config.toml
num_hidden_layers = 23
hidden_size = 64
num_attention_heads = 3
num_key_value_heads = 3
head_dim = 32
intermediate_size = 384
vocab_size = 739
hidden_act = "gelu"
norm = "layernorm"
norm_place = "pre"
norm_eps = 1e-06
positions = "learned"
qk_norm = false
attn_scale = 0.177
bias = "all"
tie_word_embeddings = false
parallel_block = false
init = "normal"
init_std_qkv = 0.0147
init_std_o = 0.00216
init_std_up = 0.0147
init_std_down = 0.00216
optimizer = "soap_variant"
learning_rate = 0.00652
beta1 = 0.95
beta2 = 0.95
weight_decay = 0.032
lr_head = 0.0109
max_grad_norm = 2.0
warmup_steps = 200
schedule = "wsd"
decay_fraction = 1.0
decay_shape = "linear"
final_lr_fraction = 0.1
batch_tokens = [16384, 32768, 65536]
max_seq_len = 2048
doc_mask = false
train_tokens = 110600000
max_steps = 3199
dataset = "wikipedia_en"
Each number is 500 + 50 x the weight over its row's rms, rounded and kept within 0 to 999. Layers, rows and columns count from 0. Numbers have three digits each. The size before them is the row's rms in percent of the matrix's.

# up: layer 18 MLP up, 384x64, rms 0.22, rows 230-313, columns 0-31
# down: layer 18 MLP down (transposed), 384x64, rms 0.237, rows 230-313, columns 0-31
up230 088:435558425418493516454488491414497601471455497482562524421496470493487494433454470486443498471626
down230 094:588455571498537462528567561516430486474469503523474453525519406499479424548497545473479437441490
up231 097:455467533453532475489585501453499479521514533453445471468532508519479441373467561506537416562574
down231 104:517464438535462439476565421540455532533407478564508432478520520582550495572489503463514504478445
up232 103:517492501432499487520563485494517564418444474487474487433505465543472452514470490589496444500607
down232 101:524458573504411552488523512485530552473555530483493435462502576478528482572520504581490493472610
up233 107:416478617487524517453472455521548460476525515498585516575539417504482536499493580456532530442589
down233 111:513504585455464574451518446490466539475516550383515481581514432479479437470558471446628483404482
up234 092:504442506451461486522539424508393481428568489527505543495480510520505377433480475475509563450635
down234 100:521504484526578544459480564438614475576424565566565518614579427531437527533506481542485500547410
up235 088:561529535484473474510505591477470611438570499382446568569509487538416561556451460528543533509503
down235 084:490482478542491481502509511501428426617520510523453496463528461496508573491502521525442425524470
up236 088:460405554532507521537530515470505512531568482423560510430422503505528536486586461498490431513485
down236 091:490465547596518507469449530456567583508554511444488572503440438434603465481572509551487453483542
up237 094:491388515504473465537484496461447539518546445499496474579568514540515549461307546512509513518419
down237 098:435592450421510540517574385467474546485520510545505560461504543477402471540466460509501452542522
up238 091:454463473540427450582407518465526520518454525534463575521503472471451486359523536523476500580601
down238 089:425486581457496555473504513479537477474494445426553503552487541621524602485452534548506529441504
up239 099:418439593501488491467464453588505467520504477464492492465482563473490498477426368516523502450567
down239 094:410504471538537459554480527567551437452479432528609491586498498525483483420533576491421518513597
up240 094:519448484493577572495519545471506463499556530478485453476429470482502528476401411396486478489513
down240 094:430435495469535489522622533528479550546461511551498550508457491423448477546452551472513443488513
up241 104:542444503500461432520485452647485581470490530514434530484604548459422494513472563519417541394412
down241 100:466563621480585426537528524501506503487534493537447529513511420486493508492438437587488515453463
up242 087:493493573435501476520515527473568538463567443482561496533410451526445458417449459545456410528566
down242 095:497571585429536466578531512526504509526492444542502483539437411556644553589483514504517513516507
up243 110:408437514437486495478484556576522506577502422519501561480570466476467522566540430578507496481574
down243 105:506419395603448476502522468423501543460550455481456553508361590414511423487532437439559460498553
up244 082:517431533556586480464458535489431517473502602526480385450410445488478502394443542528559431394445
down244 084:471533492536499421567503571530474501478525427514508491468439496510460477540565509497506500612435
up245 087:590422495493434485485608412449534553542469561494481469499535544391485469526588491512526515577560
down245 086:521467539487533514588463463478607518620469550457596467465568574395548540490480397449481495534575
up246 110:458486506523486433492540553480521581472456487553490526409491497561430473533586515525556518559592
down246 103:535494563500471473444543478482565473500472524467486526463416447424527452518513483517535470585454
up247 107:488470552373546509442513595555508472582515508618459450436501438466476561503492528517462436442518
down247 117:484517472489371584447501401436564496400487546494496496498534463448483491441490530472424538493550
up248 090:518492437482566533525508473515437462438432501453576444502540459490475511550505514432503516442501
down248 080:572429446426448475480467505480508496471535455508574570540531498525559536516553512576429470539502
up249 095:552539502487489596546523501530611467485497485641536585495517572474424549569433471482494515512429
down249 086:513466463520561505385526437520489497494508489454432506514530457478545518528416492462588440543528
up250 101:493546480560556519471492575578424574528424552508467523497536391530422508502500528463509555447445
down250 100:379479493520438495518445546504546487423600445504414471480542478553510519495496405479480527497616
up251 112:451454467551378420501480475436394481514474488508442521460533458585490513492384538550482556525540
down251 107:609533437555456546489440433461441446535497502455483521372553447552580440464556495521498456570522
up252 102:400551565446474391500561497469530541510458440518487503529544513534601589540510441556471453411435
down252 105:451595422476504516502532444457516558582615584495455548518505548413490425444481405498401491467510
up253 102:466498567512531493523544610509492455533559534574521464540505493484537580486544505473429535491516
down253 100:557515472428457573432560392460448531482557453550521574490515541497431503493497576469558515505521
up254 099:421487512533467552536616481504524441526476503541527491545388496407600555432420477465472475563579
down254 086:471451401500445403593430501407486513533459486490413443468583514553436454505606514578453491497465
up255 105:513480541463448599574467503545478475521584512464431553457484467470461394535542483486540428540412
down255 100:467469471470548493455597414556449508524516512582419494598568513469552515559565491411543559464594
up256 104:475488452543508522558587556600563469435476540510465498532559529467484530496400483604533496500508
down256 107:515491563558585559495533445435574482477490465436520320496512435470530443558458465443570510484493
up257 098:493553522459463534498500459451518508492434543487615541482442530464412511534473483396495546516480
down257 098:479469451490434471468376532397525443527441545556468468466450486499566471500513473520433484475482
up258 090:444540545474585500589630438422529447491507473497506496567445506465462506546516510500520477426490
down258 082:526400532423465454486500453459400441485493423431580456446519493521511513498432500427553575485470
up259 102:547496496433612543420571469490425587474501600416466551516491434475498524551553506503453587493452
down259 109:494521539582485474478489492462486438567497502546461448596474591521452540624500538484484492462452
up260 098:524447477504446434509540571496409437529529497546458547499481497493456451510506569526488538515523
down260 096:498478544453480490536566544480521517402494521497491507530409437482620511493486459517427487473529
up261 104:473610524472544562388514473489491488502514458420478473498538522545547539512512590532400563439467
down261 107:464516420503520528652509448620538446527530534521459554463532460422525497527490459541472467476478
up262 090:452502529419553486513462590473424437484541506514609427461511545592560483515441551461407477503500
down262 096:389538565617564536551512530518444459435583555525421518459428487569495409547416524441452511565501
up263 096:425405537475486585560508502418552509396521429460535471516516510579526553497585472581563525519382
down263 094:486591495491489430525452576421453513577564505466465546383460504508560522579450550408378496541553
up264 113:479505583426432523522474489419465541471487550401394491524532467547500457514549576490467483492544
down264 120:375579540549407504489455417462470571447460460432596484458521487512572426479461410467569574523474
up265 099:527583560496486542508534561519490558514439428535564477594488468441483555558510567565409435541486
down265 105:633490433496422478460500544442614501527454440427521480466593395430551486475510474511545516505514
up266 089:479433584529422567444489613602470529530551482532435492414493486548446527520478580526444539387521
down266 089:478481506514469517576485635561530554475529467583540460548507467527594434510514471547500604464542
up267 101:376441522434462523489485562532447508598492561517584504571578524437477504491506563539462453489433
down267 109:556445492450505515572479520507460519469441432490554479479531414569533441457466384566557469496567
up268 097:381442453516476527509438459421488517624469532560529545510434525547421544484522408452454528451528
down268 090:536475535485535554519533600518431551516532511512510479570634436562551489465463513550502429487485
up269 106:402508577498476489463499451554451581490566550592464580491479503462417522402529456425440560463533
down269 107:500456398512503501448570484561490458547466516531401480413539526533528498456501507500485432475431
up270 092:442405453451488388511515522563509504534411568534444516501559574512548544471555510517481424503457
down270 088:508517580520587541459458537466516469484514556478475549464528510413514608577472473434455637491495
up271 096:546569611493393467489497506506522453552551446512486451522490530619522517472519505469525490530581
down271 104:524580590510486528533492583467441391527437462578564462491503531463566536510516556538509529507538
up272 094:416478490473571363505453463429536555400497523519551480508508503428437508462527491492510574594514
down272 089:547502470568557472476547502552479531488470516500419493574524358605498520586519490517369541474554
up273 085:457513557531438482579460489543522464444564462469522584450482485416364469495492484417550552498496
down273 080:549502446446507520434542449628587574486528471499503496468472505469599583487502476551503533527457
up274 106:469545519434384527449509482577525484554602454482465526502443584453522533433562587451404447508543
down274 103:444594487455561434452425456534533515446574488431540448527462540463526458482509402485569541556510
up275 083:574439530483522506433397501558547499525575395568553668447425474455490438443532521530509517552513
down275 073:435591528529471532525500526512536574465565555457465441539431461516473591518499402584440553520498
up276 100:447500603481508512461456559521484473523448372480501459481506520414449499499472560593459534434483
down276 118:592449502435509457474456456500571494560502526586505422517528444493456492557505484508428553488582
up277 115:405530492482571538551609456464425590495491515497509497427479499542458542455440551495473439441423
down277 110:400496603484486553537454544501483573476484503598599484513401434478507536482490486490375428436568
up278 101:466427499543477577463457505471465506475577457489443522474522424456378556571563503478444479412527
down278 115:431500478496543487515519434460393541516532497599602522466452460501485484476518549449527504517523
up279 095:528543531489486477519552511477480401455533475469583625461612521540497414479476470643575517554502
down279 092:549450539447496527479499557497496512514506469445472419590481520527479467494419483536501582524483
up280 106:457508521532523441510581511459501527487495456626523435487584510467513546488548533477440474469551
down280 100:521505547481513511446486534441503511470482517421474449528491448448466551531501446546496427465489
up281 108:448476490508486526496446661539442573580432572475602491539466476539553485434546502538479547541492
down281 094:500565534522391578559448399537397533549513551490522570484446514534495582504425470427553496514571
up282 097:538467432473480515474484602547513536489516418386440508419417494477448558473596544478515592537518
down282 092:546469448492500480447508408409505528537480561509454536543547570431603458479413502427481371530461
up283 091:520432445491483502467499458619535485482392540429501483436474523434465579458602409474548458451475
down283 097:451560510502532499492416526491421542517573474540550517532513382551515503522455491499465496547488
up284 110:428563523499521572508458509527493472567533529541632444461505481586458567451482480473451602514530
down284 113:490453463486499388467532501463537529424438472525482458466555468421512485473505466543467468586548
up285 076:509428424458492548514474524474511465598533548477476444525480523522466472602502566505572523413480
down285 082:485531509554540534486452495561526490528522516517514520524570501547489552425462465545501501599587
up286 104:468509493437501546510560510488449483503452492546574506625466466535461595424502433461485541495510
down286 101:469489459431597533531486491551505520457384481551484409533437525465456496517483590542538384503530
up287 103:459455489530554492536514555485462524475535495545461525477479544519468460490506545427442570499437
down287 107:415420572577511504492453569599519529467548439485498475523432538449512501447532505558452502495524
up288 092:482504524518592445488469553503497537373540524479392568463468467461462477570450615505446491584472
down288 085:499508519381418510441528471529541528478496549532451505477605476559443594539455475501452433500477
up289 092:517505532528459484452527558447437501447570525468426441569536563531409600565561500591474548475568
down289 091:508580530550506549495414430563437640544503502483544473495462389537470490455518583462517447503394
up290 100:544587524429429483470560442524525450523562400564447512514433516490432538471456616527429469455490
down290 113:506572545465513515527531614555468568445510477478592478599567465527471487486533544423567480502461
up291 098:511527560551471463459423565458509521443497531542539535507464590467518533502502509599523438469576
down291 116:507538400483453431451454422478578473520597627495412545477540609541540450482518391570457538563519
up292 118:428457570519496559532545528476514571440526535547524454490511439476553432513450455568447613550507
down292 124:516485430605486422466506469502432433473449541373546422422503485514556484481478517467508554469534
up293 101:404456517469485457590525465489468550587504574558520534498480534411475580453512469537456523489435
down293 091:470541486526471460500347437514497492568627509505546449472611393486508459501525470557554483456491
up294 120:530463486535473520496561533515488431494607555491518551470475590425414550522505588561478503557508
down294 096:465549484544545557528537389608509489524535416464472536505517397465480478441561572594553491470480
up295 106:547514437487423514497543488474550514512437527591478548387479458467459513578515524482469491442493
down295 098:512585511447508589620427413540473481474477539482458512546529431526477569382541471494411600491432
up296 108:408431494505478513446435533549459474449514507543541531599423501506482522478494597499439509513472
down296 087:519588577503504520511441468413523463528529492471533469498541492464580512522572448544415460437501
up297 109:526513512484482417430453416487502537469502547574527582501590517503495456486452572615557475421519
down297 108:554450581588482467522558473506508445549559541504531413466495452509556564531535494518403525524528
up298 102:476397501448520528524495569455485476483567472536495536485418501591452467570435464536461454520470
down298 104:591516514505496500538500540410502433502460464468492528551477473439556590474563498440513544520385
up299 106:533470493481495559438532471540431532462541502412545458500396420482464566499526485521524461466496
down299 108:491580450559521490525419551565519474490506424470430435573559533510487539481486591482478529504482
up300 100:542606468551487490522510532439408371546481568498482531517522582434467504476523544492411570429477
down300 094:455447517429511635491542556576570524461469483474463481478510545561525528512516529519547407514573
up301 092:486469530546437541555520589420476426489557630474451435461454488457515507429564503567568524548387
down301 088:452503523454467490593423503658458506507471451512588538512517535542502579525462541471397515562548
up302 101:473482587503499468415493477568469550433523539508540451538537445470516447471515416466371533464564
down302 104:591446462489570520500566515550567413464539519491559507453473429528458461585444491479626435542511
up303 101:458518523471423495545431425528390492526628507387524594427510503465490525512577490529476445432566
down303 093:490408411422512513576515507428528502512427630503535515532545542540516468515484468485485432605412
up304 091:514450606521448492441458561409529536493546497446615494475547518408461482485503470533581475514471
down304 092:529546349525485513475538528522448528461454555488439453509515433455491430513412452532392487420495
up305 085:407574593551468468425544503521499628496499485527540505551572472510553449441445492505525493474468
down305 082:553482457453504612480466579488519467485454515617410531415450541484461602486473466449449582539453
up306 104:458623532467500517495537575519417501484480519486446585531462466577412542500475562552463461541572
down306 113:461395511459508497484579509529550439543425499452476568461485536497514580462507515503521619440506
up307 114:427520526553515608535584511494451537504506505501515502520508397582513558603420410502498600469529
down307 113:485503429478527462493467470567510575571466404469474468457448533469471658519440510489440536506571
up308 102:435464512488491578536586487462490516509602503409540533515434498444511488469413495467393501536452
down308 098:426501558523475545501489474490525485521557448539532475518494427454514396616491566481585493579587
up309 105:568523525503491523525465421464407528500492480516478460481484525460457581468559526517443490444503
down309 105:400496506558544482550371528486472517475450418532474450548522406455591560523462477475536523406464
up310 086:514506489490508496590552506507442468616497494581560452564472497448492529550512490455576521541502
down310 083:484403563502499475522496505585478373447550562434487491425420506544533581498356485378521542553446
up311 100:432428455509543541502484590490449443459440501558478512481487426626495516466482497538458493548457
down311 113:555522512500483475454474497534491374497529529538582398461574485521512426508505522545461506478432
up312 091:483468524525544545487479584576451585589441560535410494479429542521493587449466525451448500551487
down312 084:537478461578437433499410497455455500519499480469501565448519446537569443536536497484489490542485
up313 101:510444480516489505596594483447448474530533571515474463528522475487447415484515552566567504461503
down313 097:595464557454554527439540536503524460451457469554515566500400478448422459498476459452481541510559